Part of a small language model's weights: 94M tokens.
Each number is 50 + 12 x the weight over its row's rms, rounded and kept within 0 to 99. Layers, rows and columns count from 0. The size before them is the row's rms in percent of the matrix's.

# layer 5 MLP down (transposed), 640x160, rms 0.135, rows 558-579, columns 0-159
093:60 66 72 52 60 46 56 69 68 57 51 35 34 53 43 70 57 50 58 40 41 42 45 48 57 72 85 52 57 37 48 58 53 31 56 66 52 41 52 43 50 36 45 71 39 58 30 33 30 53 38 48 61 62 43 48 44 32 56 60 46 51 74 34 72 54 50 47 36 42 56 44 42 54 45 46 29 38 64 48 41 57 32 49 50 10 81 32 52 46 44 53 65 43 62 51 50 46 71 57 60 80 42 29 47 24 39 47 50 52 43 25 59 36 74 54 59 41 55 46 53 59 43 41 35 54 51 46 40 55 54 66 46 33 46 55 62 54 40 55 66 49 54 41 55 44 62 66 40 52 33 65 50 47 36 52 54 52 53 51
095:51 40 40 42 46 46 47 60 61 60 39 59 46 60 57 52 48 60 42 56 36 27 52 58 36 45 33 34 54 64 44 34 44 41 58 68 54 56 44 49 66 55 56 30 58 61 52 42 48 57 53 56 50 57 39 62 45 40 45 55 56 55 43 47 49 41 64 33 38 65 46 65 70 47 62 61 49 59 53 52 62 57 48 65 63 63 47 73 69 51 41 33 50 37 59 75 39 63 47 50 31 76 41 63 53 60 34 52 38 39 42 83 67 61 62 39 48 57 65 57 28 30 58 58 37 51 29 35 31 85 37 28 41 37 34 61 52 39 56 36 36 50 43 41 47 44 40 64 51 43 34 47 40 44 66 20 47 67 39 71
113:45 70 61 42 62 48 66 57 56 25 72 52 36 27 51 45 61 67 38 41 47 36 69 67 41 58 43 61 48 37 56 39 51 59 51 54 50 48 58 43 52 39 41 36 65 37 45 42 32 45 51 51 50 49 70 49 58 42 44 67 42 28 27 60 59 48 40 25 63 46 42 72 57 56 45 49 45 49 43 46 54 54 40 71 52 29 48 51 64 36 49 51 46 53 61 36 40 49 55 62 52 36 48 60 45 53 59 63 71 48 46 74 46 62 55 41 48 66 60 64 57 60 23 62 05 38 23 67 68 68 49 40 34 68 50 58 48 38 42 30 56 55 62 59 60 60 56 48 44 53 37 68 42 36 55 58 41 64 39 41
107:43 40 62 50 56 57 59 61 54 61 46 50 69 27 47 47 47 49 50 60 34 41 51 40 42 44 60 40 37 46 54 57 55 53 33 59 67 55 32 46 38 66 42 59 36 46 53 46 41 37 42 24 47 58 37 60 52 60 31 51 39 78 44 72 42 57 57 69 38 28 39 66 41 50 60 63 54 44 60 51 48 45 38 69 81 52 32 55 51 43 42 31 47 50 47 41 59 49 43 62 48 49 67 95 39 53 63 53 43 59 47 63 38 42 58 62 56 48 43 50 63 43 51 68 31 57 40 31 54 54 56 35 42 37 50 21 41 55 34 30 55 61 47 77 29 70 58 61 61 53 43 31 71 58 55 42 47 65 52 38
104:40 40 59 44 45 39 53 64 57 61 52 66 44 47 60 66 57 36 57 45 56 43 51 49 40 53 52 44 36 49 70 42 54 48 62 62 80 36 34 52 58 61 57 49 44 57 36 55 34 64 55 40 45 49 64 70 62 42 53 47 53 71 40 36 62 75 46 37 39 50 32 36 39 35 46 49 34 59 59 64 37 50 45 58 74 70 51 63 47 62 54 53 43 66 50 42 56 42 64 67 53 44 65 57 37 62 37 46 39 51 58 55 55 42 47 27 45 50 73 24 51 54 57 62 77 14 51 34 56 69 53 54 60 49 32 48 45 38 61 56 30 53 22 62 43 49 31 48 24 46 65 41 57 34 61 46 43 39 64 19
098:45 43 45 68 47 41 53 15 64 39 57 54 41 52 39 47 63 45 40 47 55 53 52 47 58 68 56 47 50 51 47 58 50 56 60 45 56 61 60 44 74 46 40 34 77 64 42 45 64 42 58 56 13 64 62 44 56 46 60 42 34 49 58 37 54 60 70 44 44 49 39 57 60 48 61 44 73 36 40 34 48 44 52 42 39 67 41 48 71 58 36 40 43 54 32 69 38 39 53 24 39 45 39 65 52 61 39 44 68 67 88 54 68 51 53 51 74 40 54 52 49 46 47 46 45 60 63 46 56 49 51 61 50 50 58 34 42 51 48 55 33 42 65 11 56 48 26 53 42 48 72 56 38 67 55 57 35 43 58 26
090:39 71 81 47 59 61 67 42 73 71 54 59 58 61 53 62 39 46 24 46 35 34 43 42 48 67 37 61 37 46 61 36 53 55 46 66 37 58 54 64 25 70 46 48 63 57 68 56 51 37 65 29 43 46 56 65 63 51 71 51 32 37 72 36 45 65 40 31 36 33 50 55 51 28 65 32 37 33 63 43 46 44 63 67 48 60 46 43 38 35 36 65 40 40 44 58 56 61 53 51 49 51 67 44 38 40 63 70 58 69 52 58 38 50 51 46 36 41 61 42 52 71 49 47 39 35 36 41 43 68 54 58 54 36 46 71 38 37 47 49 47 58 46 45 42 49 46 42 32 35 54 49 53 71 51 59 34 40 67 57
100:48 31 43 44 60 23 36 49 78 43 62 27 61 52 48 49 40 60 51 72 33 69 58 56 50 56 48 39 72 39 39 55 49 56 56 53 61 60 53 44 56 55 58 69 43 45 54 51 69 56 30 32 71 37 64 42 51 50 36 66 25 59 32 57 36 57 40 47 50 41 45 51 53 70 74 36 42 63 39 83 69 69 54 22 40 55 47 35 33 57 38 44 45 46 55 46 46 43 26 42 55 57 58 49 68 47 47 35 63 53 51 55 58 61 53 47 43 44 53 68 44 40 48 43 40 59 53 49 53 37 31 40 66 59 64 59 55 61 56 46 64 34 53 39 58 50 74 59 43 65 37 51 54 31 29 35 55 34 33 45
093:47 43 49 54 48 42 36 66 48 50 45 45 39 66 51 48 45 29 41 63 48 40 71 64 34 22 57 51 36 54 46 49 61 67 36 31 41 43 53 49 46 56 33 62 56 25 42 68 43 46 53 30 52 52 49 40 36 50 10 67 48 57 36 49 52 34 39 65 60 49 51 65 60 71 76 52 47 65 50 50 63 55 62 70 48 42 61 70 29 27 50 46 60 64 55 40 55 44 29 46 62 46 58 59 56 27 45 52 74 72 45 48 58 57 43 50 54 68 54 45 51 57 51 47 40 36 59 27 54 42 52 54 45 60 42 49 58 57 69 68 42 54 40 71 22 70 61 44 49 48 38 54 50 39 36 41 50 56 76 40
116:68 54 53 58 62 56 40 61 43 47 40 53 54 44 59 69 44 61 54 50 30 35 67 31 58 44 54 30 57 40 62 64 37 39 55 39 64 58 36 39 56 47 40 58 36 58 61 65 48 34 32 49 41 52 39 46 42 65 62 45 45 63 65 53 49 58 67 31 59 57 49 56 57 47 41 61 46 43 35 30 62 42 69 41 61 64 47 33 39 35 41 35 39 47 48 45 38 56 51 46 48 40 51 29 58 59 54 37 61 57 26 48 55 40 37 68 57 77 32 63 39 51 61 36 20 45 43 68 50 47 63 64 68 74 56 55 63 52 27 69 19 70 52 27 48 37 63 64 50 45 46 46 67 46 53 61 50 52 36 76
082:40 61 45 18 61 41 50 60 71 46 36 66 31 51 49 53 54 55 48 51 35 64 37 49 66 37 47 68 50 51 38 42 32 44 54 64 46 47 44 55 35 42 50 61 28 38 57 88 57 53 46 48 50 33 55 48 57 39 62 51 67 49 64 60 45 47 49 31 45 37 56 59 66 48 50 44 40 62 63 42 43 56 64 41 47 37 41 51 39 50 43 66 71 44 52 44 58 34 65 63 38 55 41 66 57 56 37 27 41 45 67 47 35 46 67 57 39 43 47 61 25 47 70 63 52 23 47 75 51 51 31 57 45 70 64 62 37 64 52 60 45 53 72 47 33 44 66 66 70 49 32 33 68 39 51 43 55 30 58 37
095:78 48 43 42 51 57 37 58 24 52 45 63 56 64 61 46 27 36 45 47 58 47 40 49 34 43 56 44 51 61 49 70 39 22 69 58 57 68 57 42 48 66 50 58 34 48 66 63 63 52 41 40 57 74 39 45 43 45 52 33 24 58 66 51 48 53 40 50 60 40 42 75 57 62 37 59 62 41 54 57 40 50 58 64 43 57 48 37 53 43 45 64 48 45 44 32 60 46 37 48 55 47 54 37 75 50 34 44 33 57 49 47 53 59 35 63 64 53 75 73 35 52 66 28 69 44 63 16 54 51 47 67 25 48 47 46 71 47 43 69 37 64 38 54 36 59 32 43 46 44 48 71 42 55 63 34 44 41 51 50
095:49 43 43 55 27 52 53 24 76 65 23 50 49 62 55 76 67 55 67 69 31 49 47 58 60 50 33 62 48 46 77 49 37 52 68 55 51 62 38 56 56 46 64 58 48 66 74 34 46 45 59 30 29 60 46 60 37 49 29 33 42 55 46 55 54 56 48 41 50 55 46 69 55 54 40 41 34 61 62 55 36 48 46 53 45 68 60 42 63 70 45 42 74 69 56 51 47 53 45 48 59 45 43 31 38 28 41 61 55 51 48 41 62 65 38 46 51 27 27 36 54 47 48 35 47 41 33 47 46 70 43 45 46 50 62 32 36 50 63 54 39 41 52 43 51 68 51 50 59 24 50 17 43 52 55 67 59 68 49 58
104:59 53 59 55 52 54 74 51 62 44 59 64 42 67 54 65 39 46 54 57 48 45 45 39 44 58 30 35 54 64 56 76 43 35 75 56 76 61 42 56 48 49 44 57 45 65 41 46 49 41 50 33 63 39 38 50 28 52 50 37 50 29 74 59 57 52 58 37 39 44 59 49 46 35 49 54 48 57 50 55 51 59 55 35 24 64 37 51 35 57 62 43 50 44 49 49 70 39 59 63 44 41 34 63 45 52 49 69 47 56 49 68 58 40 43 54 53 35 48 74 67 59 20 55 60 33 39 12 40 38 63 69 50 56 68 48 51 40 44 54 57 59 47 54 37 42 42 65 35 40 43 49 59 72 68 55 36 41 09 45
100:66 36 55 57 56 53 41 53 59 37 56 57 28 60 65 38 42 49 52 52 64 51 56 52 74 30 41 16 53 53 46 63 66 60 52 27 57 72 39 67 40 64 53 44 49 50 52 57 35 67 46 62 49 40 51 69 36 42 47 56 38 50 72 56 59 48 40 55 26 38 56 38 39 45 28 55 63 47 52 61 37 44 49 44 42 69 51 44 51 39 78 57 36 36 39 62 35 56 37 67 40 65 42 32 51 69 61 62 51 62 56 60 50 34 46 38 68 43 45 54 36 48 59 27 86 42 51 50 51 44 68 69 47 42 63 69 34 47 42 53 50 46 64 37 26 36 46 64 57 50 48 46 40 54 54 26 41 46 42 72
104:41 43 74 26 54 56 51 43 45 64 60 73 48 56 43 42 42 35 65 44 36 72 59 61 70 39 57 37 29 50 48 50 53 46 28 32 59 41 58 58 39 61 25 51 62 64 44 46 52 55 48 47 54 40 29 60 38 49 43 27 57 47 39 63 28 59 63 55 50 51 47 69 36 32 61 58 41 62 60 42 54 49 47 58 43 42 77 59 39 62 40 75 47 61 47 38 61 51 48 64 57 58 39 58 21 35 69 38 29 49 53 43 34 68 59 42 44 51 47 58 50 25 66 76 47 47 64 33 65 44 37 60 64 46 63 54 57 52 71 69 43 67 58 58 54 37 48 26 46 40 44 43 48 41 69 52 61 46 48 42
089:44 50 32 62 59 41 28 47 48 47 36 37 64 47 61 57 52 61 34 28 33 58 48 60 58 56 53 41 63 53 57 61 46 52 50 57 59 32 50 58 78 40 49 44 58 48 25 41 36 41 66 71 50 36 51 29 40 41 28 61 49 40 68 71 64 61 75 42 64 54 36 46 58 65 43 55 55 21 65 54 76 37 46 65 45 49 30 70 24 57 51 61 30 53 45 45 49 43 50 49 56 48 46 71 43 54 60 16 45 41 71 49 64 33 32 67 63 51 56 52 27 35 39 47 80 49 62 46 68 38 57 46 51 46 44 48 51 49 42 53 56 63 51 62 50 48 51 54 52 65 59 57 39 52 44 51 64 32 58 50
098:62 27 55 58 41 44 42 42 59 45 56 47 26 51 51 43 58 69 47 52 70 48 71 58 44 43 54 57 60 51 81 66 40 86 34 46 34 49 47 53 65 46 46 41 70 43 54 51 62 47 63 62 39 66 32 48 38 44 52 68 41 58 48 41 34 53 49 52 58 56 45 63 54 58 69 44 38 19 58 35 51 65 60 74 54 47 43 57 48 23 37 52 36 66 48 49 53 64 60 48 66 46 54 42 34 46 48 72 59 52 53 57 43 44 54 54 45 66 54 59 22 52 44 40 56 52 55 73 36 29 51 27 39 57 45 61 61 48 41 46 31 51 67 40 33 51 32 38 32 63 61 42 57 37 30 32 43 63 67 38
101:34 62 52 59 55 61 47 56 55 29 37 51 45 51 41 27 36 35 40 61 64 68 51 49 34 56 54 67 39 66 66 55 57 60 40 66 46 57 65 48 55 47 73 58 47 57 61 50 36 35 50 43 64 48 49 42 65 36 26 48 32 57 37 67 47 63 49 55 44 52 58 40 54 41 62 51 34 45 48 49 55 41 53 44 46 51 43 48 46 51 28 62 52 52 54 44 65 68 46 75 50 56 51 29 34 38 47 28 38 46 75 28 48 69 51 41 20 51 57 56 58 48 47 45 54 34 56 49 51 53 55 68 58 45 33 32 44 56 69 61 33 38 23 47 54 37 49 58 65 78 48 54 39 40 35 68 64 92 55 65
105:77 42 65 58 35 51 61 29 68 60 53 65 39 66 40 54 49 63 57 47 36 64 61 55 53 51 39 54 36 59 36 67 50 28 69 69 56 44 48 54 59 60 54 55 38 64 37 36 58 56 38 58 39 45 51 50 62 53 63 42 53 49 56 59 55 36 39 52 58 35 73 58 45 40 38 47 65 36 49 21 52 34 39 26 38 50 62 43 49 65 58 40 50 35 36 60 47 48 47 49 42 39 53 60 42 34 43 51 35 58 48 42 44 57 50 55 43 50 32 51 52 41 54 46 48 59 69 49 32 67 79 68 34 62 46 75 38 47 39 36 99 35 45 44 32 64 53 49 56 46 46 63 41 64 48 74 57 34 40 47
107:68 68 37 42 38 36 37 75 50 37 31 40 66 42 27 44 53 45 57 62 46 68 38 60 36 52 35 78 49 53 50 37 45 58 59 46 46 18 50 61 47 54 63 69 30 51 49 44 27 49 34 32 50 47 24 38 41 50 36 41 40 54 50 82 53 81 59 66 49 41 36 62 44 57 49 55 36 64 56 52 61 70 47 54 43 46 70 64 53 39 41 50 47 56 47 53 52 44 38 59 25 38 69 45 56 37 64 61 55 25 70 45 53 43 36 33 61 48 66 48 45 54 55 43 47 47 52 66 53 43 46 37 73 65 43 40 58 64 34 45 55 40 59 58 60 48 53 44 52 74 37 50 55 50 66 53 49 65 53 60
105:59 70 43 63 39 48 54 35 32 44 34 69 44 57 43 42 43 59 34 55 46 45 50 76 60 61 61 51 45 54 48 50 67 40 63 46 52 56 41 32 44 54 13 37 50 47 64 54 78 60 52 50 64 31 47 49 44 37 61 76 52 50 52 51 58 53 25 66 45 49 57 57 51 74 54 71 64 48 24 53 63 45 64 52 51 70 71 55 56 50 40 46 29 52 46 48 56 58 51 38 68 44 39 40 34 55 62 57 73 59 57 42 29 56 58 45 58 35 52 47 47 66 47 39 45 52 41 39 68 50 31 42 73 37 24 27 41 37 45 68 43 46 50 47 34 61 62 39 30 75 38 40 44 43 50 38 52 46 53 61
# layer 5 MLP up, 640x160, rms 0.255, rows 559-580, columns 0-159
100:36 49 36 61 44 55 43 66 51 61 48 47 35 54 53 37 34 74 38 34 46 47 58 29 48 58 54 50 47 55 41 62 41 38 36 64 40 55 45 40 61 33 51 57 40 45 42 35 44 68 48 64 46 64 70 45 66 38 48 69 65 49 69 50 57 48 67 63 32 58 47 70 51 47 40 59 51 27 28 38 48 52 46 58 65 37 42 34 67 66 66 43 52 52 70 57 53 56 57 55 71 54 58 47 70 61 34 53 41 65 43 57 66 67 60 30 37 51 72 41 44 57 52 54 58 49 26 37 39 54 56 45 37 58 36 50 59 44 66 27 52 45 61 44 30 45 53 33 70 57 24 62 37 71 59 56 32 44 84 45
113:20 47 29 52 40 43 67 40 53 57 42 47 64 37 68 54 40 42 29 45 38 63 25 38 70 52 51 57 52 36 55 81 44 57 41 28 56 36 48 58 48 21 50 36 72 52 40 48 66 54 56 44 35 40 48 45 41 60 35 54 42 56 63 22 33 50 58 51 40 47 52 57 40 53 63 55 43 40 51 40 57 53 52 48 37 40 42 57 45 49 44 48 43 29 54 43 33 43 45 46 67 70 48 68 56 62 65 63 34 47 60 42 48 49 62 53 45 37 48 50 48 53 59 46 51 74 50 68 27 41 35 53 63 24 83 57 60 61 51 45 30 36 56 51 73 41 65 63 43 48 70 57 61 56 58 46 60 60 74 57
108:47 44 24 51 59 19 58 50 47 54 33 36 53 57 48 38 37 47 66 61 25 56 40 59 28 47 53 46 58 41 62 74 39 48 48 55 73 61 36 36 60 70 45 72 33 53 52 28 61 52 38 43 27 55 49 51 28 23 39 46 65 51 56 62 60 52 45 32 58 51 20 19 55 39 49 48 71 41 54 57 51 55 32 45 55 39 44 66 64 30 49 56 45 55 63 50 46 36 32 39 26 43 53 62 60 62 56 52 44 45 36 38 55 49 57 43 55 61 50 62 31 55 46 56 58 40 44 37 49 41 57 40 48 53 54 63 54 38 52 54 45 48 45 44 49 58 65 53 36 84 47 59 64 68 38 66 54 67 58 69
101:30 46 46 49 46 57 58 64 33 33 71 67 54 44 37 70 66 61 71 48 71 43 50 52 41 47 53 64 43 47 41 73 75 66 57 42 56 44 43 62 52 71 44 41 13 51 32 48 38 58 67 50 49 24 69 65 51 39 48 63 37 50 55 52 51 62 50 40 43 53 30 53 39 37 51 56 40 44 53 48 51 51 50 45 28 67 46 65 61 45 82 46 44 64 70 33 21 33 61 52 29 42 36 48 30 57 62 76 55 63 63 53 62 55 46 46 28 57 49 56 44 48 45 57 58 44 48 51 46 58 49 55 46 45 39 60 41 65 45 56 39 42 62 31 55 43 42 27 45 50 74 48 60 48 50 52 55 34 38 53
090:66 52 60 47 41 64 58 69 45 56 51 41 40 47 44 52 48 72 60 27 58 40 54 55 67 45 54 70 32 42 62 67 58 60 43 45 66 73 45 48 30 49 67 59 65 55 34 62 34 43 49 45 35 43 49 66 36 26 28 69 53 56 65 33 62 41 40 78 43 52 50 34 53 61 26 59 25 42 20 60 54 65 65 52 50 34 60 56 37 27 55 47 42 60 51 46 50 31 43 59 42 78 40 22 47 50 47 57 44 34 54 26 58 54 58 44 49 42 60 52 41 33 35 36 53 63 41 61 41 56 53 49 57 55 49 54 37 38 45 47 45 64 44 45 24 38 59 63 62 53 40 43 55 40 49 65 56 45 64 62
091:60 51 29 52 55 28 57 49 50 48 49 42 44 35 33 45 42 65 50 43 44 62 53 69 44 63 35 53 57 47 43 40 53 47 36 52 58 56 44 53 64 47 50 53 47 63 57 48 56 70 49 66 17 37 33 62 58 33 54 53 41 42 54 37 32 59 79 58 41 54 59 39 47 37 48 41 62 74 52 50 72 57 47 50 70 87 58 53 35 55 62 52 51 43 61 64 48 51 44 61 46 47 45 46 39 58 55 23 29 35 58 35 61 64 37 26 61 44 58 69 61 44 53 58 17 62 73 62 60 47 36 39 33 51 42 57 65 54 24 47 41 66 53 60 53 48 54 55 69 56 62 52 46 51 43 50 57 63 48 84
098:37 58 53 68 55 47 24 53 47 49 59 37 59 46 45 74 51 56 46 52 57 72 45 59 36 49 71 62 70 40 46 43 62 57 52 50 59 56 39 47 62 48 66 50 50 30 59 55 44 26 62 29 49 49 48 36 46 50 43 40 51 43 51 53 61 29 39 34 46 64 33 58 51 49 36 42 31 49 51 59 77 64 22 33 35 56 46 43 64 53 71 76 44 39 70 45 39 34 36 33 53 59 67 41 53 64 56 49 59 56 47 56 42 60 72 37 56 47 30 60 36 52 44 68 46 51 44 77 41 43 44 50 55 47 47 48 66 76 53 64 32 33 53 55 67 35 49 70 69 41 43 38 31 57 52 33 68 45 36 40
089:56 77 74 47 43 67 34 35 51 58 52 49 63 36 46 58 65 79 64 50 51 57 26 27 51 53 34 63 54 51 39 38 68 26 48 67 43 54 52 40 27 46 65 42 80 58 68 53 50 45 65 60 53 50 39 64 59 53 63 38 36 18 40 59 59 37 72 49 52 60 58 38 40 40 37 35 57 47 41 60 47 27 49 27 31 57 51 37 66 52 49 42 34 49 53 63 62 39 49 72 53 49 58 65 30 49 58 33 40 30 60 69 43 70 45 42 34 51 46 42 59 51 35 49 73 57 31 53 38 38 54 50 59 52 41 54 36 50 40 60 48 53 42 53 52 50 45 58 50 41 37 38 52 41 62 46 64 61 40 51
109:49 64 48 54 53 51 58 38 52 48 43 49 57 29 58 64 54 55 44 42 38 46 18 39 54 49 56 53 74 60 50 19 33 53 41 65 72 48 34 40 32 50 42 39 54 48 50 24 40 43 51 49 62 42 34 45 65 38 70 41 65 59 53 44 70 58 66 46 27 33 43 47 42 50 55 56 36 40 65 56 53 38 39 36 48 65 28 50 42 46 63 61 57 57 55 42 51 60 52 63 51 45 60 54 48 44 48 92 57 49 32 38 44 43 71 43 42 60 43 47 51 62 67 44 59 61 35 63 45 64 50 47 75 41 41 65 76 59 29 58 35 54 46 17 63 53 61 65 42 50 56 62 68 61 59 46 41 60 60 46
082:35 33 57 59 49 42 39 56 64 64 68 63 39 43 31 45 45 58 33 41 81 65 62 51 46 40 41 58 74 44 72 61 52 41 54 53 29 66 49 39 50 38 49 61 23 47 37 39 66 53 44 59 47 66 44 44 22 68 39 64 64 51 57 47 55 67 43 67 57 46 49 68 48 52 45 37 52 41 56 55 40 51 45 30 42 45 32 53 61 91 36 69 49 57 59 71 47 39 45 45 60 47 25 42 55 70 68 48 62 37 45 52 58 62 53 50 53 14 55 38 24 38 56 63 43 49 38 45 38 66 59 44 65 48 33 43 37 54 40 44 55 38 45 48 57 55 55 52 63 58 49 46 42 52 45 64 56 55 46 41
101:49 54 49 47 54 58 18 33 50 49 52 53 45 39 59 41 48 56 63 36 48 44 47 71 70 44 56 74 46 45 39 55 56 30 25 50 51 53 54 42 50 24 40 36 52 44 44 32 36 53 66 56 37 56 62 52 60 41 77 47 60 72 58 68 32 57 28 24 59 48 32 58 58 55 56 48 37 50 30 56 64 30 26 52 47 56 33 53 34 45 31 39 62 45 49 50 46 69 58 66 41 44 50 55 56 57 13 51 67 52 52 40 36 54 60 47 56 67 26 62 55 59 62 60 28 69 48 42 63 57 45 47 55 39 56 67 69 31 43 45 53 59 37 45 41 67 37 45 56 30 41 53 55 53 54 49 31 57 54 58
095:59 42 56 55 46 54 55 50 60 48 44 55 63 51 45 60 37 57 46 61 58 35 49 51 48 34 63 23 57 45 49 66 54 73 45 62 65 68 64 45 56 44 65 67 49 40 52 48 53 65 53 51 51 50 44 63 45 70 55 65 62 44 57 59 86 42 61 69 41 35 44 56 69 38 66 74 43 52 41 32 48 59 20 52 67 43 29 39 53 39 69 30 37 38 57 68 71 35 59 64 52 57 57 34 62 64 46 22 47 33 44 56 45 58 75 46 41 45 34 54 45 33 40 46 27 64 35 24 36 62 61 58 49 44 55 57 48 68 40 43 37 56 59 33 53 58 50 25 56 51 52 41 42 55 46 43 48 47 69 41
090:55 53 56 44 43 47 32 49 64 59 49 43 75 36 50 25 72 47 51 37 42 48 54 60 41 39 57 46 55 26 34 65 50 32 53 66 48 36 74 49 48 64 59 60 32 50 48 58 47 49 57 45 34 58 43 42 60 32 46 56 50 55 43 49 53 45 44 73 52 47 56 43 50 49 67 44 67 71 39 55 49 48 39 43 89 32 47 52 49 35 50 54 61 55 61 59 34 34 38 51 21 73 54 50 63 52 42 35 62 46 39 72 41 46 57 41 28 70 37 37 23 53 64 42 19 52 52 59 63 55 47 28 55 53 45 48 40 49 60 39 58 43 67 48 52 57 53 61 46 81 57 41 61 31 37 50 55 65 71 56
102:69 52 25 37 34 46 47 72 45 56 51 38 43 51 36 37 59 61 69 51 31 45 44 72 62 57 55 74 68 48 51 36 68 50 49 21 33 41 62 47 51 42 52 48 51 43 63 50 48 60 55 31 54 47 76 47 64 51 60 30 51 66 35 43 66 42 58 46 44 54 49 61 58 39 41 46 56 57 32 52 30 48 71 53 33 46 53 63 56 51 38 30 48 40 47 64 51 56 55 33 39 24 38 62 48 32 36 64 38 36 54 66 72 58 85 43 35 49 63 53 43 47 35 74 50 60 62 50 41 47 56 36 53 51 28 35 55 45 38 69 48 66 55 65 50 41 51 54 53 67 66 60 46 47 52 48 66 39 59 32
106:39 60 52 48 38 00 73 53 62 60 42 50 41 55 45 25 40 48 51 58 22 68 52 39 39 55 59 37 45 48 51 66 71 44 48 44 48 66 35 47 67 78 38 63 43 40 50 36 67 36 41 42 42 44 64 64 61 53 40 40 71 46 62 58 44 54 64 54 36 61 29 54 51 46 47 46 68 51 57 38 65 59 52 51 49 56 46 46 44 27 53 63 49 65 58 56 42 47 38 48 39 79 36 56 49 60 71 52 53 53 46 44 44 54 48 38 57 41 48 55 48 51 52 68 73 47 47 37 48 42 51 68 46 49 46 35 43 69 49 74 47 51 51 35 55 60 44 27 57 66 46 48 58 59 50 70 39 45 60 35
090:43 56 67 54 52 50 52 60 26 57 57 36 54 43 48 36 38 57 27 35 46 68 41 45 43 40 44 58 52 68 46 36 47 53 52 43 54 69 59 51 43 63 90 39 44 64 48 59 44 60 60 32 49 34 48 66 38 35 62 49 57 90 48 61 57 58 36 66 52 63 36 58 41 55 64 45 49 47 43 47 45 59 64 59 43 43 44 63 36 60 26 61 47 36 62 50 50 45 40 56 48 54 36 52 31 37 49 84 50 53 57 51 69 64 44 39 45 62 43 53 36 70 76 28 61 39 43 67 79 51 44 66 48 46 46 72 32 51 47 59 44 42 28 39 55 37 57 43 65 58 44 61 53 63 52 47 30 40 45 39
100:30 29 14 44 61 68 52 36 52 57 49 44 75 33 45 61 43 50 48 58 44 40 59 38 54 61 52 69 61 39 59 60 39 35 34 25 52 55 55 58 59 49 53 42 59 38 46 49 63 61 65 64 56 51 40 41 41 42 24 53 48 44 50 40 59 38 51 68 39 32 67 58 65 53 67 54 43 31 60 48 60 65 36 59 37 41 39 55 50 61 35 54 44 74 32 52 30 56 82 31 71 54 41 39 58 37 42 57 51 38 51 55 48 34 36 59 58 38 58 48 50 63 59 74 37 72 51 48 40 39 55 45 52 18 61 44 68 50 55 65 51 57 48 37 61 46 62 36 44 49 64 50 64 67 44 57 42 56 63 60
099:34 65 68 31 29 51 50 52 46 44 56 68 51 49 61 49 56 69 51 42 38 85 43 52 65 44 50 42 29 46 47 63 62 63 34 62 58 54 45 46 73 56 60 56 45 54 32 53 32 51 59 55 45 37 37 40 49 55 45 29 53 56 75 45 47 47 56 46 59 28 70 28 61 31 44 58 30 49 31 65 69 48 43 45 38 39 23 54 38 43 53 47 46 47 51 58 57 50 41 49 46 66 52 75 42 55 33 46 69 36 51 48 65 60 64 74 46 30 44 65 40 61 71 60 45 35 52 45 31 67 57 57 65 41 60 31 62 64 71 48 39 59 52 66 62 51 35 75 53 60 44 51 45 47 49 49 48 66 45 34
104:37 53 43 49 66 43 29 67 41 42 42 35 74 40 51 49 52 69 47 49 32 49 49 35 51 67 73 47 69 46 36 52 60 45 48 52 46 54 42 54 36 41 48 44 47 61 47 42 38 50 42 66 47 63 62 40 39 50 69 79 56 62 50 48 34 58 50 33 50 35 40 53 52 52 31 55 34 64 85 39 45 63 47 60 71 58 24 36 49 67 71 45 41 57 53 29 23 58 44 77 46 41 59 58 60 47 43 51 63 64 54 64 39 35 60 43 71 58 54 51 36 53 43 50 48 49 67 60 41 53 19 43 69 42 58 41 51 51 56 45 62 64 69 32 62 53 44 64 65 70 44 70 57 35 34 48 51 46 59 49
104:67 54 45 62 61 32 47 80 60 52 60 39 62 61 51 44 58 50 56 73 33 33 40 60 51 56 25 67 69 30 49 44 42 49 43 50 25 48 48 52 50 42 59 60 37 61 35 52 52 62 47 56 51 52 36 22 40 54 48 51 41 26 77 42 34 56 47 43 48 65 53 77 54 57 40 36 41 45 59 44 69 42 47 46 46 68 47 48 57 41 55 51 49 40 46 61 32 66 60 81 53 55 45 41 40 74 52 58 73 50 58 45 62 71 47 50 51 26 33 50 50 35 57 54 53 33 41 59 56 52 59 49 50 29 58 58 39 50 17 69 64 55 68 38 50 35 46 39 45 57 67 47 42 57 72 40 43 50 45 68
104:70 59 57 57 45 44 48 39 41 62 28 49 64 64 53 50 44 69 48 48 38 31 63 58 63 66 61 45 59 44 32 38 45 28 48 58 60 47 45 47 72 42 49 37 34 52 51 36 64 50 58 53 61 49 42 43 21 35 69 73 30 58 62 63 55 57 45 37 51 63 56 36 46 39 53 66 29 38 44 43 63 51 38 77 79 65 37 59 42 57 75 56 43 50 63 70 54 47 65 54 55 52 72 33 35 50 52 42 46 54 63 82 45 53 52 44 34 49 39 63 39 40 38 65 33 64 47 59 63 47 42 63 61 38 44 54 35 72 56 39 30 45 47 62 46 49 38 32 36 58 42 58 44 42 51 67 39 56 54 62
116:40 35 35 51 48 61 67 56 55 60 51 44 68 38 43 42 51 52 35 68 65 59 62 36 67 52 54 44 36 25 75 65 39 66 51 30 40 60 44 54 85 38 53 58 46 53 53 54 57 34 60 67 35 47 41 57 32 52 43 63 74 39 56 30 51 36 40 69 47 55 56 60 71 56 57 54 32 53 53 44 59 71 45 60 68 52 51 50 65 29 28 41 23 68 50 59 55 29 36 32 58 53 55 55 42 61 43 36 51 47 48 45 39 46 33 32 59 46 57 59 46 43 49 39 44 66 54 52 43 51 70 54 59 55 56 47 61 40 70 48 30 51 29 41 58 35 42 42 14 66 48 51 57 58 45 48 58 46 65 44